{"n_layer": 9, "d_model": 320, "n_head": 5, "n_kv_head": 1, "head_dim": 64, "d_mlp": 1600, "vocab_size": 2886, "activation": "tanh_gelu", "norm": "rmsnorm", "norm_place": "pre", "norm_eps": 1e-05, "positions": "rope", "rope_base": 1000000.0, "rope_fraction": 1.0, "qk_norm": false, "attn_scale": 0.125, "bias": "none", "tie_embeddings": false, "parallel_block": false, "init": "uniform", "init_std_qkv": 0.0267, "init_std_o": 0.0267, "init_std_up": 0.0267, "init_std_down": 0.0, "optimizer": "muon_variant", "lr": 0.0065, "lr_mult_qkv": 0.5, "beta1": 0.95, "lr_head": 0.00967, "grad_clip": 1.0, "warmup_steps": 200, "schedule": "wsd", "decay_fraction": 0.621, "decay_shape": "linear", "final_lr_fraction": 0.0, "batch_tokens": 65536, "seq_len": 1024, "doc_mask": true, "z_loss": 0.0001, "train_tokens": 228100000, "steps": 3481, "dataset": "wikipedia_en"}
Each number is 200 + 20 x the weight over its row's rms, rounded and kept within 0 to 999. Layers, rows and columns count from 0. The size before them is the row's rms in percent of the matrix's.

# layer 3 MLP up, 1600x320, rms 0.0733, rows 668-722, columns 128-191
105,200,201,238,194,199,179,223,221,216,215,202,205,226,184,182,206,209,221,223,191,198,219,183,205,236,185,199,213,219,192,210,197,220,205,198,189,226,240,222,210,192,214,201,184,241,211,233,171,167,184,167,180,170,215,204,208,224,228,213,170,195,188,203,157
100,196,218,214,203,195,231,195,207,196,218,220,186,169,195,215,193,191,214,180,221,232,193,193,241,162,213,197,230,229,192,185,179,216,196,197,223,204,209,159,180,208,202,231,213,239,247,211,203,196,176,181,197,207,188,205,224,195,192,179,205,234,198,166,195
102,210,216,229,193,174,194,222,202,202,185,197,177,210,232,255,224,144,162,167,186,199,191,231,207,221,181,179,224,189,197,193,158,189,194,162,210,222,199,181,174,189,193,181,235,225,223,201,232,190,209,174,221,200,174,176,195,160,219,194,212,212,176,217,181
103,199,195,194,186,169,172,187,207,188,233,244,203,202,184,211,178,218,188,185,159,212,203,244,205,208,230,201,187,199,199,204,216,207,207,202,190,158,213,211,210,232,196,194,209,215,216,179,202,181,195,198,183,202,237,162,234,196,198,201,238,202,185,211,224
095,191,184,212,202,218,164,194,242,200,183,191,242,204,195,207,238,228,186,222,212,248,205,197,194,155,182,177,208,205,240,186,172,188,217,234,186,218,201,178,219,223,175,226,183,190,191,210,234,194,181,207,176,184,220,187,198,217,242,184,164,189,202,214,212
103,222,222,179,215,191,201,240,209,194,209,208,198,205,215,176,168,229,188,177,203,221,215,181,198,196,198,223,204,208,155,213,182,188,203,172,188,188,190,194,224,202,214,198,175,188,195,152,213,231,216,202,208,225,144,182,188,170,172,190,216,212,211,202,181
098,193,216,174,211,212,213,177,214,218,171,206,194,203,181,200,209,216,185,217,174,219,197,176,235,223,235,215,186,191,204,191,185,213,206,224,215,173,228,210,189,201,177,189,199,222,226,214,191,192,206,177,203,200,167,189,191,158,184,193,227,199,205,214,221
101,192,198,183,195,203,181,191,234,204,191,202,206,191,179,197,212,203,203,184,181,202,222,198,173,187,256,213,226,202,213,174,235,194,188,181,205,187,199,251,198,210,229,154,168,172,214,158,185,173,213,187,210,178,211,208,198,224,185,187,187,233,207,203,212
107,183,224,197,198,189,192,197,166,209,182,187,216,179,209,207,194,190,169,236,175,221,188,233,229,197,203,210,207,175,186,213,193,188,205,162,213,218,190,203,192,222,209,222,195,184,219,195,223,232,183,215,224,223,170,158,225,207,188,197,214,221,238,165,187
103,200,176,223,194,171,230,202,199,212,225,219,188,178,190,243,198,204,181,181,228,199,200,200,187,221,178,194,164,198,247,211,216,197,190,200,209,209,177,198,223,192,196,187,220,196,192,208,201,188,170,236,226,204,172,170,234,228,189,173,209,186,205,210,217
098,191,165,229,197,178,165,190,235,200,220,184,199,233,240,216,195,221,165,203,197,215,207,199,205,190,223,202,179,200,240,180,210,204,198,178,182,194,180,188,199,203,170,254,232,216,178,167,173,197,212,196,223,211,199,212,206,205,198,216,219,232,203,224,213
097,190,195,185,211,199,191,192,208,201,205,202,220,185,214,196,211,167,200,162,148,215,228,225,157,181,185,225,213,195,205,209,207,231,232,192,185,227,201,224,190,201,211,181,229,175,220,207,241,190,229,164,198,184,227,216,190,220,183,152,193,223,189,216,216
099,216,195,188,220,214,199,230,234,172,192,197,190,208,221,211,208,210,195,220,182,210,234,190,205,231,188,187,168,194,205,186,222,183,183,242,228,179,209,191,189,195,197,204,194,194,219,216,175,224,225,223,228,181,189,215,207,205,193,183,211,210,176,196,181
097,192,190,189,218,171,171,197,196,191,187,178,210,207,189,170,187,197,201,184,216,193,183,176,162,225,207,193,201,152,184,176,178,215,196,185,184,222,204,198,207,181,234,183,206,188,196,195,155,208,216,210,168,227,191,212,201,194,184,185,211,167,252,196,191
101,203,198,196,203,220,203,214,245,210,235,223,213,180,209,180,223,182,198,179,208,201,186,184,239,169,215,223,199,215,198,172,184,206,187,212,240,197,208,185,235,191,207,195,190,198,183,209,225,198,156,204,209,194,224,156,195,224,190,179,180,210,154,190,204
109,184,216,185,212,227,204,208,223,234,220,193,210,236,207,169,206,189,233,176,186,228,160,225,208,216,170,192,182,188,206,197,170,198,216,198,200,221,212,163,206,208,205,197,212,216,210,208,196,207,191,178,188,220,199,239,201,196,236,196,174,186,188,214,235
101,198,205,240,220,190,217,184,214,189,191,210,242,233,225,199,197,207,214,181,201,224,198,218,205,238,196,200,200,203,229,180,210,221,199,186,191,207,174,160,170,193,229,215,196,197,170,162,224,220,227,212,194,225,187,189,205,210,187,193,222,213,203,213,195
106,201,179,173,224,217,213,211,201,210,194,205,181,195,210,223,178,169,211,206,210,191,193,209,233,148,190,249,187,203,210,193,179,231,224,184,178,175,211,203,206,214,164,195,240,200,161,220,215,171,160,205,203,188,207,204,186,177,215,235,185,197,198,207,175
101,214,191,205,208,183,224,222,211,221,204,219,197,182,203,191,231,165,191,185,156,217,202,215,205,200,185,194,220,214,225,184,155,174,161,178,231,194,186,206,211,220,207,176,176,185,225,211,196,186,169,202,197,237,191,163,218,180,214,195,204,208,205,199,174
097,216,221,190,234,223,225,211,210,188,209,209,171,225,220,201,169,198,166,197,210,187,208,187,215,207,236,176,201,195,205,166,236,205,195,166,184,215,216,239,208,201,140,239,217,162,208,194,203,192,186,216,209,160,182,213,213,199,237,227,195,155,230,172,194
106,166,189,226,191,192,204,213,193,213,186,177,162,172,191,192,186,205,229,204,193,215,213,235,217,164,181,215,186,165,190,177,199,204,204,207,196,210,176,212,202,197,184,183,178,215,250,211,201,230,211,215,216,163,213,206,177,227,204,206,206,214,197,220,191
097,193,161,190,227,195,201,203,203,167,214,220,219,180,192,175,185,201,225,177,241,230,236,195,220,216,192,225,176,212,181,184,217,235,211,191,187,176,197,216,198,208,197,189,200,223,257,194,196,224,221,149,180,210,183,204,176,246,196,216,219,187,220,203,228
097,194,220,209,177,199,189,236,177,201,194,183,202,232,213,199,175,170,162,199,211,208,193,225,221,201,192,184,205,215,189,182,237,217,228,216,173,189,199,182,211,220,232,190,192,186,176,231,197,216,227,206,170,231,222,219,221,204,215,205,205,190,227,169,167
096,208,188,201,189,191,196,203,222,163,234,235,185,174,192,242,194,195,180,237,218,211,145,190,194,186,182,209,200,216,215,215,227,204,213,210,182,210,208,178,187,197,177,214,218,192,183,188,191,199,209,201,189,194,194,189,199,188,212,208,223,175,209,183,225
113,172,210,266,210,193,189,209,177,217,193,173,171,196,155,178,223,187,184,204,167,206,182,228,175,231,184,226,227,200,159,200,157,198,227,175,207,220,185,240,222,220,232,192,206,204,194,198,244,151,192,213,188,195,190,172,202,193,203,176,234,225,174,204,195
100,209,167,216,210,236,192,208,195,200,208,183,226,174,188,201,195,210,201,183,212,226,236,214,199,212,220,180,206,212,187,187,193,210,214,212,194,188,187,183,209,225,216,177,205,228,211,209,207,219,163,192,194,213,193,160,196,205,198,207,173,191,252,215,200
097,183,183,213,194,169,226,230,177,195,233,188,226,199,214,230,219,177,204,226,212,150,206,209,207,144,245,199,164,203,210,212,208,176,198,207,219,181,155,190,181,190,222,168,195,211,221,191,224,225,176,210,183,210,190,192,207,230,202,219,212,172,214,175,184
109,216,196,191,237,182,225,197,180,198,203,179,210,183,195,182,220,171,226,218,176,241,223,168,206,203,182,220,194,203,208,189,201,221,222,177,202,160,208,211,191,180,223,205,230,212,215,212,229,171,204,182,181,201,174,209,179,166,219,194,180,172,188,192,188
100,220,205,183,200,190,177,191,199,188,231,194,202,241,229,207,167,211,170,205,180,208,168,210,214,224,198,199,217,209,245,213,181,190,222,224,251,239,175,175,223,192,190,184,196,218,186,190,216,211,213,167,225,192,181,225,228,216,206,212,196,216,211,237,226
096,214,203,223,164,180,223,239,214,216,210,203,201,226,213,178,229,172,160,211,156,165,222,193,192,174,201,191,175,190,172,207,193,218,196,198,214,201,210,217,219,225,223,179,178,221,219,188,206,210,211,174,222,195,219,175,198,214,162,191,208,228,202,166,248
100,186,225,212,198,251,186,220,224,193,224,180,201,206,175,233,240,201,226,216,214,196,187,174,186,191,203,220,189,207,173,182,183,232,207,151,189,201,204,186,206,217,218,207,217,187,202,232,179,217,199,217,155,209,211,201,187,210,219,178,220,180,169,169,175
101,216,204,230,174,183,198,220,181,225,207,196,206,209,202,144,200,196,239,240,199,185,216,184,206,193,252,228,199,194,209,187,222,199,214,204,186,224,224,187,198,177,241,184,208,173,215,193,196,192,186,210,227,179,189,197,213,205,200,199,178,216,173,189,225
099,191,197,193,202,195,212,247,171,219,192,227,176,203,195,214,206,204,249,208,195,227,195,193,195,239,207,195,212,187,216,200,189,197,235,213,183,204,190,201,199,183,223,183,214,206,217,222,208,200,217,195,165,217,198,196,219,194,189,171,196,197,176,188,213
106,218,160,248,183,163,173,191,179,225,184,216,191,165,218,181,181,199,176,219,210,214,228,221,203,221,206,192,188,187,199,194,194,192,204,184,164,196,191,210,225,198,229,214,217,194,203,191,194,222,188,187,189,214,194,210,210,191,215,201,201,205,205,211,203
094,213,185,204,215,186,204,200,191,200,158,206,196,200,208,222,188,222,181,243,217,220,166,218,219,176,231,180,194,206,209,175,157,214,216,219,198,215,200,151,206,208,205,151,204,216,191,209,223,221,193,250,165,224,193,187,196,212,209,215,176,188,209,187,217
096,177,214,207,189,224,184,192,240,208,212,191,206,196,168,189,246,195,217,191,196,165,201,205,192,185,147,196,221,190,199,187,206,215,218,198,176,200,184,228,189,223,184,204,233,210,164,189,198,160,226,231,176,185,212,181,177,163,185,169,212,205,198,207,171
101,214,174,240,200,166,213,170,189,222,219,196,177,185,225,187,246,196,204,210,218,223,191,188,205,218,189,199,207,163,182,199,196,190,202,235,191,228,172,175,191,218,240,201,174,206,231,207,167,236,162,200,219,223,208,201,186,210,237,196,175,199,174,187,188
106,218,201,172,182,190,196,247,208,206,246,183,213,219,164,185,205,270,192,197,198,186,178,215,180,210,204,169,167,167,197,181,238,225,199,169,186,206,188,203,208,180,202,154,191,183,198,226,199,227,223,204,206,220,223,236,191,202,202,165,211,196,227,175,229
105,175,195,186,188,257,187,236,210,209,224,205,172,199,149,196,239,187,236,227,207,196,215,145,197,183,199,196,192,165,193,207,210,156,237,223,198,218,151,205,199,216,180,203,190,188,178,181,186,178,183,222,206,168,212,218,197,213,183,211,225,195,227,208,189
104,229,179,229,253,209,201,168,191,204,180,204,179,173,209,229,183,181,163,180,185,195,209,193,210,219,217,218,179,208,179,219,189,197,223,165,212,213,216,239,184,176,175,221,200,193,172,195,206,229,205,196,168,203,182,165,181,175,180,165,202,214,164,236,179
104,204,205,228,183,177,187,225,184,247,229,194,192,200,190,202,228,201,204,217,236,196,228,182,210,206,153,219,193,175,231,226,189,205,194,187,191,197,215,193,209,226,221,207,202,237,227,160,192,222,199,208,221,218,206,196,206,221,244,183,204,194,205,185,177
102,172,209,192,181,213,165,209,192,201,204,208,196,180,218,222,195,221,176,192,210,212,209,210,205,219,204,212,190,206,195,201,190,183,204,213,185,222,200,218,221,195,216,214,178,165,208,198,192,179,211,217,210,175,203,200,228,188,198,229,187,203,204,178,212
101,212,229,207,199,191,192,190,236,193,199,206,195,184,223,228,215,171,159,171,222,219,218,213,239,194,187,189,185,218,221,202,187,188,232,188,209,217,183,200,218,190,185,210,214,179,197,191,181,236,209,201,236,213,199,189,209,239,224,207,200,170,180,175,185
103,217,185,178,183,179,204,214,160,217,219,191,182,173,200,198,204,202,197,220,185,230,209,236,161,192,186,185,178,184,219,191,210,230,156,182,169,184,213,235,212,250,177,203,201,170,173,222,197,196,180,197,181,243,197,209,174,222,217,205,214,206,199,183,233
098,212,186,202,218,183,198,208,210,185,182,236,194,244,160,221,209,212,176,232,178,193,160,212,191,188,211,201,181,228,210,195,196,172,192,222,205,214,203,166,214,223,181,221,197,202,185,227,178,202,218,238,206,222,207,220,204,181,193,195,193,212,177,195,201
103,225,228,194,202,170,215,207,185,209,184,234,200,192,187,195,218,217,209,206,201,186,185,217,163,231,173,229,183,164,243,206,227,200,198,202,188,192,226,210,186,138,207,222,201,191,202,166,230,213,189,210,177,171,173,200,209,179,223,175,188,179,191,231,195
095,209,182,191,199,214,250,196,235,189,215,220,201,231,189,175,229,182,174,188,202,238,218,202,196,190,204,202,175,192,226,227,167,206,208,201,202,216,207,200,195,197,226,212,191,175,226,183,209,179,222,182,170,196,235,167,196,215,229,208,186,184,184,201,181
099,187,195,178,194,198,255,212,209,185,217,228,178,209,205,211,185,203,202,198,203,185,146,204,164,230,199,207,189,176,197,191,188,185,180,215,228,206,226,215,187,180,221,228,200,216,175,196,232,215,203,211,178,198,194,192,153,198,164,142,184,193,223,190,187
097,229,201,189,201,200,188,211,216,242,201,223,199,239,196,235,209,226,174,206,197,206,180,182,230,209,190,166,253,239,183,192,190,219,207,167,191,221,213,212,186,177,211,215,224,232,209,194,205,176,238,223,182,211,198,209,180,219,192,182,194,180,182,194,243
102,238,215,148,195,223,171,215,230,203,184,177,183,200,206,218,210,235,171,201,194,230,190,184,219,186,191,192,162,192,239,171,202,162,192,219,165,204,213,176,214,217,161,226,178,191,216,182,168,205,197,196,208,252,200,205,215,232,212,216,174,225,206,223,166
094,213,214,229,199,197,193,226,189,186,229,243,189,217,193,177,212,215,176,188,173,216,210,229,186,187,219,240,214,210,198,186,253,196,187,191,205,190,206,222,203,214,205,191,192,213,193,161,166,211,216,194,188,216,205,176,205,226,203,219,185,176,244,169,185
099,196,191,186,189,174,178,193,162,207,217,205,209,168,201,212,233,196,189,209,164,198,199,172,207,221,215,182,183,198,192,162,201,183,181,211,160,202,229,179,193,216,190,222,168,185,157,209,169,228,209,194,197,206,197,218,188,233,199,209,240,223,176,198,196
101,198,202,188,222,234,184,198,190,185,194,200,183,185,200,177,199,216,213,180,228,180,227,186,221,145,217,185,227,228,187,220,197,171,215,209,189,218,210,210,216,211,199,184,204,193,182,207,166,161,193,192,205,176,191,219,205,202,165,201,232,193,182,225,184
098,204,197,226,199,196,212,162,206,202,199,156,210,199,203,214,195,200,193,219,204,177,147,170,218,247,220,182,203,208,203,192,217,212,170,229,229,196,156,153,197,173,157,234,187,195,214,225,204,224,171,190,220,225,217,223,201,227,213,201,202,191,164,224,206
102,195,201,220,194,205,166,219,194,178,189,197,185,181,222,205,225,177,226,207,221,194,232,212,228,190,185,191,179,211,218,186,217,226,224,193,195,181,207,216,221,207,198,169,216,184,213,188,191,228,237,179,228,217,198,198,165,183,165,170,179,189,159,215,197
# layer 3 MLP down (transposed), 1600x320, rms 0.0308, rows 668-721, columns 128-191
099,217,207,165,197,212,212,207,172,191,166,208,204,180,230,216,206,197,192,199,200,201,220,203,218,173,252,190,194,209,215,209,214,171,203,203,187,188,139,185,202,212,186,191,208,164,152,178,229,219,224,217,183,242,182,233,186,173,165,189,206,220,218,196,211
096,214,189,222,210,192,199,175,189,187,165,210,192,221,201,174,202,165,193,193,178,179,161,196,171,216,187,204,185,200,226,200,221,195,248,215,197,167,198,211,221,192,205,160,198,186,179,214,203,215,220,231,171,166,216,181,161,198,239,212,212,183,197,218,212
103,205,183,167,195,245,201,197,192,189,225,202,237,204,202,178,185,219,261,215,216,204,187,209,189,214,213,235,178,205,170,214,253,196,196,248,189,178,184,210,223,196,236,233,165,181,187,194,186,194,194,198,183,211,185,215,204,219,202,226,213,177,202,187,245
111,209,191,191,206,188,234,167,231,232,181,202,239,186,219,200,251,225,187,191,223,177,176,237,179,195,203,154,195,199,165,186,184,237,191,189,228,196,204,201,165,188,221,189,185,216,195,219,198,227,213,222,172,206,199,209,192,168,181,211,173,217,216,210,192
094,189,220,160,191,156,224,221,165,192,198,182,178,174,208,182,169,183,208,195,200,211,190,201,198,225,212,212,176,190,182,226,228,213,186,181,230,189,178,169,181,181,209,213,191,207,187,213,207,179,179,206,212,217,160,225,197,183,144,228,237,215,186,210,194
098,151,177,193,177,208,226,187,192,203,198,196,216,209,168,211,214,159,194,231,207,214,178,220,197,194,197,176,205,182,202,195,211,213,227,219,201,171,213,211,203,208,211,174,213,212,196,244,194,174,206,189,184,195,254,189,199,219,248,228,197,183,187,195,196
093,207,200,202,177,200,186,213,193,212,201,185,201,201,202,237,194,208,215,209,222,202,189,221,163,205,162,185,196,201,200,178,236,191,207,194,202,226,181,185,209,208,230,206,207,173,197,217,199,233,216,228,216,205,225,203,231,228,210,209,171,234,205,210,167
100,206,234,199,205,202,192,212,213,217,179,190,186,191,231,187,221,184,179,176,194,209,181,213,215,222,158,222,172,187,183,196,160,231,182,223,168,215,248,135,174,209,191,206,228,230,212,196,223,204,195,217,197,181,175,207,197,207,206,206,206,174,199,200,195
107,230,149,233,197,197,194,182,200,219,222,199,183,204,184,191,221,198,212,161,242,194,212,213,195,204,189,179,202,218,197,183,188,215,176,250,213,232,210,231,211,202,168,183,198,220,160,189,204,175,212,196,194,161,207,190,175,191,214,208,189,205,193,231,242
100,204,219,178,194,219,185,203,196,203,164,194,205,241,192,173,216,188,205,212,180,189,190,227,196,211,192,211,232,235,169,204,201,199,235,212,212,194,221,178,187,229,213,187,181,180,200,218,168,207,223,167,192,198,220,189,179,158,219,237,213,216,224,209,186
096,198,210,191,229,224,229,184,170,201,189,194,214,175,195,192,186,188,230,203,218,212,200,221,191,224,189,208,206,206,183,199,212,203,254,210,227,218,217,224,215,207,226,177,175,197,207,227,223,209,184,223,196,208,204,206,184,190,190,201,181,177,182,193,191
101,176,206,213,220,209,197,229,199,241,192,209,190,215,173,207,215,215,189,215,209,180,193,186,227,219,217,168,200,194,216,196,200,200,156,217,197,215,200,179,214,204,151,206,197,230,211,178,165,192,168,229,196,200,203,173,220,188,209,224,192,204,210,189,223
098,222,217,223,201,174,197,204,184,194,190,183,191,187,197,227,202,178,182,182,208,177,210,203,200,162,191,200,208,227,224,200,192,201,216,174,195,225,188,218,222,211,202,193,175,202,185,189,219,187,201,181,174,236,209,185,193,224,202,192,159,214,212,201,235
100,215,219,216,175,223,218,197,184,192,214,208,193,199,218,241,185,203,226,222,174,179,208,209,213,166,199,222,228,233,232,200,225,203,193,190,200,206,165,208,198,209,158,197,195,194,211,218,227,175,175,208,226,171,205,204,198,190,219,222,192,218,176,225,207
095,223,201,201,194,161,189,200,176,221,189,179,201,196,195,210,195,212,196,205,157,178,209,198,142,203,195,167,184,214,194,190,221,205,227,200,170,191,199,207,175,185,184,215,225,207,203,191,165,192,217,196,159,228,183,200,201,196,166,213,204,217,238,199,205
104,220,198,210,185,176,191,163,185,176,189,218,190,184,199,217,191,219,213,202,208,185,211,170,180,190,210,216,205,162,177,225,212,214,158,215,189,221,197,214,201,208,193,203,179,213,213,207,227,225,211,197,171,184,174,169,214,183,198,209,219,196,217,205,160
101,224,207,168,206,184,205,178,207,214,199,197,167,171,165,229,228,199,179,224,192,202,180,196,191,174,202,202,235,186,158,208,167,143,201,209,218,196,181,243,203,184,162,187,207,210,216,204,176,202,183,198,224,188,209,183,194,190,192,190,195,215,199,197,204
104,180,174,217,186,184,193,187,200,191,215,202,218,185,183,200,226,205,177,226,213,205,211,221,159,236,207,161,184,205,232,205,224,171,189,209,220,215,198,177,168,193,229,200,177,195,226,203,179,221,208,207,199,242,189,188,213,216,201,174,209,204,194,179,210
101,184,201,181,178,210,190,188,213,196,198,199,200,203,189,207,187,231,193,208,205,218,195,206,177,213,205,201,170,204,148,198,259,201,260,212,179,200,212,184,187,185,204,202,219,218,195,185,210,199,197,177,202,169,212,226,204,224,206,210,218,200,195,220,242
105,219,190,230,210,161,199,191,155,211,203,195,214,193,183,188,190,191,211,211,195,206,177,218,179,190,161,218,204,204,177,194,203,207,229,217,201,171,200,195,188,201,234,163,199,212,189,177,184,211,204,195,224,217,220,207,215,185,176,192,211,236,169,234,185
106,205,210,183,193,196,190,194,185,194,202,205,196,200,212,207,214,175,159,215,219,180,215,178,179,202,216,195,219,219,192,239,175,178,203,183,198,169,219,188,210,208,212,205,238,202,159,160,189,191,172,205,182,243,197,191,228,167,178,196,195,206,212,191,199
095,203,231,209,150,211,215,194,207,241,176,168,192,230,171,246,218,174,193,223,197,177,178,207,174,219,208,181,218,202,254,203,199,165,166,206,216,203,192,196,201,211,197,228,195,209,158,222,218,167,194,265,219,172,182,187,211,174,199,176,168,226,185,205,167
097,210,162,186,237,201,196,167,203,198,211,233,206,193,189,167,206,210,236,213,193,194,201,180,198,210,190,218,175,170,207,215,162,175,182,172,235,221,177,197,201,199,175,198,200,206,223,176,195,173,174,187,214,177,174,178,184,178,193,206,182,183,177,219,222
095,200,211,215,211,201,209,186,191,212,193,177,220,228,183,173,184,212,227,177,195,185,238,210,204,180,201,205,195,180,179,189,204,179,199,171,216,213,218,213,208,210,213,193,230,216,206,204,202,229,174,187,204,184,201,202,190,200,222,185,177,203,173,199,196
112,248,194,174,169,187,216,200,212,195,209,187,229,209,206,187,186,178,216,212,204,193,225,166,218,162,225,192,205,194,221,226,218,254,181,207,184,191,213,183,191,203,170,208,210,192,170,163,172,259,216,206,204,195,182,229,196,202,201,205,167,193,212,182,209
098,181,229,215,191,159,190,194,214,176,172,218,198,227,186,202,185,206,198,217,188,178,148,184,212,201,192,212,216,182,223,204,182,171,220,189,206,210,218,197,175,180,204,205,193,200,178,212,220,211,228,209,174,197,212,244,202,204,175,179,232,215,179,175,221
100,186,220,198,202,230,180,170,192,191,196,203,149,189,207,189,182,232,207,199,202,270,177,185,177,263,165,188,229,176,170,181,206,203,224,208,163,198,254,220,208,188,185,202,185,189,199,207,222,170,210,173,194,186,216,210,187,163,178,202,220,208,158,211,214
114,185,206,228,217,194,220,191,207,220,186,172,198,165,209,180,196,185,231,210,208,229,199,210,223,171,197,197,193,184,194,183,190,209,227,179,246,205,191,202,208,183,201,209,204,201,203,199,211,189,188,175,174,211,156,200,210,168,181,222,164,211,188,186,201
099,190,180,227,216,233,232,190,202,213,193,207,217,168,176,205,243,182,219,184,235,201,221,201,206,178,197,210,185,203,164,209,193,193,170,189,159,177,201,221,166,203,190,216,204,193,228,177,164,171,198,219,209,211,206,168,170,178,174,201,189,181,210,188,190
098,175,207,183,194,186,185,169,233,252,177,195,212,209,214,229,207,224,215,183,191,253,186,212,191,211,195,219,228,213,185,200,209,201,263,184,188,193,229,212,180,175,201,223,204,181,188,200,185,194,194,202,165,204,183,211,211,203,246,188,202,192,229,189,194
100,204,198,189,187,162,200,188,216,203,215,206,196,205,191,192,182,178,217,181,178,199,210,210,193,244,218,202,219,208,211,197,170,186,205,251,199,130,141,215,175,203,190,180,172,215,207,203,201,195,225,203,250,203,174,177,215,179,194,205,196,241,208,236,209
100,197,195,184,215,205,208,200,208,215,197,191,216,191,196,258,229,218,182,201,187,190,202,225,217,192,166,191,198,209,186,206,203,197,234,213,227,192,179,228,203,198,170,227,192,216,203,229,213,223,227,174,187,201,201,182,186,187,230,215,198,189,245,183,199
095,220,214,193,222,235,209,189,230,200,199,190,259,214,203,172,202,200,195,178,178,186,242,209,234,188,195,213,192,187,200,190,195,211,177,178,228,222,211,219,193,197,199,234,174,172,187,196,190,159,206,210,223,194,204,223,194,175,220,197,187,201,227,191,176
104,187,230,177,217,239,208,222,200,186,210,211,211,222,207,206,221,203,199,178,199,184,179,196,218,204,191,241,210,188,210,212,188,224,185,189,230,222,218,182,200,194,203,186,179,205,199,217,208,183,211,203,213,180,198,232,196,203,183,218,174,220,213,163,192
096,203,204,217,197,197,179,202,203,220,235,194,189,205,196,171,202,175,229,158,181,199,201,181,192,226,183,206,194,208,178,201,266,188,196,190,227,193,188,242,182,215,196,248,204,182,212,193,166,180,191,129,222,174,208,219,190,163,184,186,205,245,205,237,167
095,227,181,207,214,149,193,182,171,212,182,191,190,212,233,200,150,199,196,207,209,215,199,190,204,202,226,193,197,206,201,208,189,168,178,186,202,193,238,189,232,205,249,186,169,191,221,216,212,209,167,190,209,202,195,218,234,243,219,219,170,214,180,193,215
099,196,222,207,205,222,193,214,176,190,170,200,222,198,167,211,174,217,228,195,204,187,198,212,191,182,185,211,203,229,213,187,194,231,177,182,232,206,192,219,193,208,175,196,226,219,191,175,230,159,219,195,181,173,169,175,204,238,181,200,218,217,217,200,218
102,202,190,252,198,196,215,168,189,209,189,233,166,187,239,199,186,164,185,201,196,205,216,179,235,197,220,204,210,230,172,213,189,188,163,206,203,212,197,201,209,185,188,261,186,256,223,185,188,171,175,189,204,175,185,180,212,174,194,253,205,174,158,196,176
100,225,215,217,219,150,194,179,206,182,170,196,254,187,255,197,207,203,175,184,213,216,190,247,187,219,205,191,225,215,186,195,194,226,209,191,195,190,199,185,199,188,210,209,203,207,191,214,225,199,211,181,198,224,164,194,191,203,176,184,188,213,208,209,219
106,200,195,178,166,207,193,215,209,205,247,227,229,221,189,193,230,218,185,208,217,217,207,201,221,199,139,181,200,161,205,204,217,222,232,208,215,202,186,168,218,200,201,210,244,180,211,190,247,211,210,195,218,219,202,221,224,215,210,231,200,224,196,197,203
095,173,187,208,219,218,212,178,217,168,181,207,207,183,191,182,177,215,209,193,192,201,185,213,193,198,208,207,206,222,190,185,218,202,205,213,217,197,186,187,207,171,211,195,225,173,183,233,206,196,206,185,177,189,204,190,215,197,161,224,199,204,187,190,206
098,228,182,231,216,184,211,192,214,221,189,204,191,210,187,210,218,178,246,182,200,195,205,185,175,214,222,194,192,207,197,211,203,202,226,174,206,190,214,177,193,210,172,185,234,227,178,205,203,202,174,208,199,244,196,193,188,218,178,203,218,203,229,206,183
101,210,196,185,185,189,198,203,198,172,188,175,221,206,171,182,194,191,208,224,178,192,216,200,176,168,236,206,174,201,202,195,205,210,140,186,208,218,214,235,180,197,194,203,193,226,218,230,207,152,171,204,208,224,212,199,133,168,198,176,215,191,213,166,234
101,197,207,228,197,220,214,164,202,198,217,217,220,232,190,207,179,197,205,176,206,171,205,171,219,195,191,207,221,232,195,207,193,206,271,212,227,223,186,171,196,180,224,226,194,204,245,183,221,207,219,176,222,166,180,203,221,180,197,200,179,200,186,219,195
097,182,224,189,179,250,226,198,172,204,198,162,166,181,232,196,203,189,180,183,216,207,226,189,183,217,187,212,232,197,178,219,177,240,198,162,184,196,200,231,187,195,219,206,200,202,204,186,221,193,179,184,195,191,209,172,206,212,195,191,188,173,215,196,196
104,205,160,184,192,197,213,196,228,180,186,179,178,190,227,198,177,159,202,209,202,207,210,175,230,188,221,174,195,231,139,195,176,202,230,168,203,186,184,192,222,248,234,171,191,202,190,248,175,201,203,206,213,242,201,179,160,213,172,202,185,211,193,190,207
095,191,210,217,203,173,193,218,181,195,183,195,189,163,204,230,179,205,205,160,217,209,214,238,201,180,184,188,198,196,168,170,211,204,208,170,174,210,211,180,199,182,185,188,206,219,180,208,177,206,183,192,234,204,158,228,211,186,172,185,240,243,182,193,187
106,230,222,184,220,193,182,197,204,256,179,201,185,197,198,195,207,216,190,222,212,213,217,210,217,187,199,191,215,207,217,217,185,196,215,167,219,197,207,207,216,218,220,165,180,197,196,198,212,204,218,198,199,208,188,228,203,195,185,201,197,219,174,204,182
098,169,210,221,197,212,188,199,191,197,216,181,184,151,208,178,189,190,216,183,195,182,229,220,180,220,189,242,179,224,221,185,187,167,193,241,218,169,199,199,218,230,196,184,187,189,196,218,182,209,176,176,218,170,172,192,211,161,235,203,210,200,196,190,169
105,209,196,197,199,208,191,171,183,212,209,199,214,183,198,177,176,211,215,223,222,211,206,206,208,211,190,204,186,220,229,182,179,196,202,210,193,262,179,198,185,206,191,194,188,195,185,188,244,182,234,207,221,183,210,195,195,181,185,200,180,168,192,193,214
095,197,182,193,205,197,225,188,211,180,209,170,189,188,251,195,193,194,213,198,233,191,179,200,197,198,175,167,197,184,183,214,185,212,220,192,191,230,202,176,191,219,230,200,202,194,199,259,213,226,216,198,223,166,167,221,204,172,176,187,218,212,205,243,175
101,203,222,195,235,218,207,212,234,187,193,200,206,204,190,205,179,207,230,204,214,217,189,267,209,198,186,205,248,221,211,195,219,218,224,185,232,226,208,201,172,186,216,175,197,219,200,207,244,196,216,163,207,229,174,196,168,201,194,210,168,182,215,168,188
098,201,216,221,166,197,217,219,214,210,203,205,200,212,207,212,214,171,196,211,186,208,172,212,213,233,189,210,184,189,217,188,186,225,184,182,245,184,202,179,189,189,222,221,186,220,202,217,229,217,194,190,218,206,199,185,209,201,216,196,186,195,218,179,207
093,185,194,170,234,189,191,224,190,197,218,221,176,213,215,181,178,208,202,171,182,250,242,224,160,173,211,204,178,207,195,194,169,173,219,182,190,197,217,230,205,244,243,200,218,212,176,158,217,219,205,197,210,174,196,185,195,159,202,189,180,206,204,204,193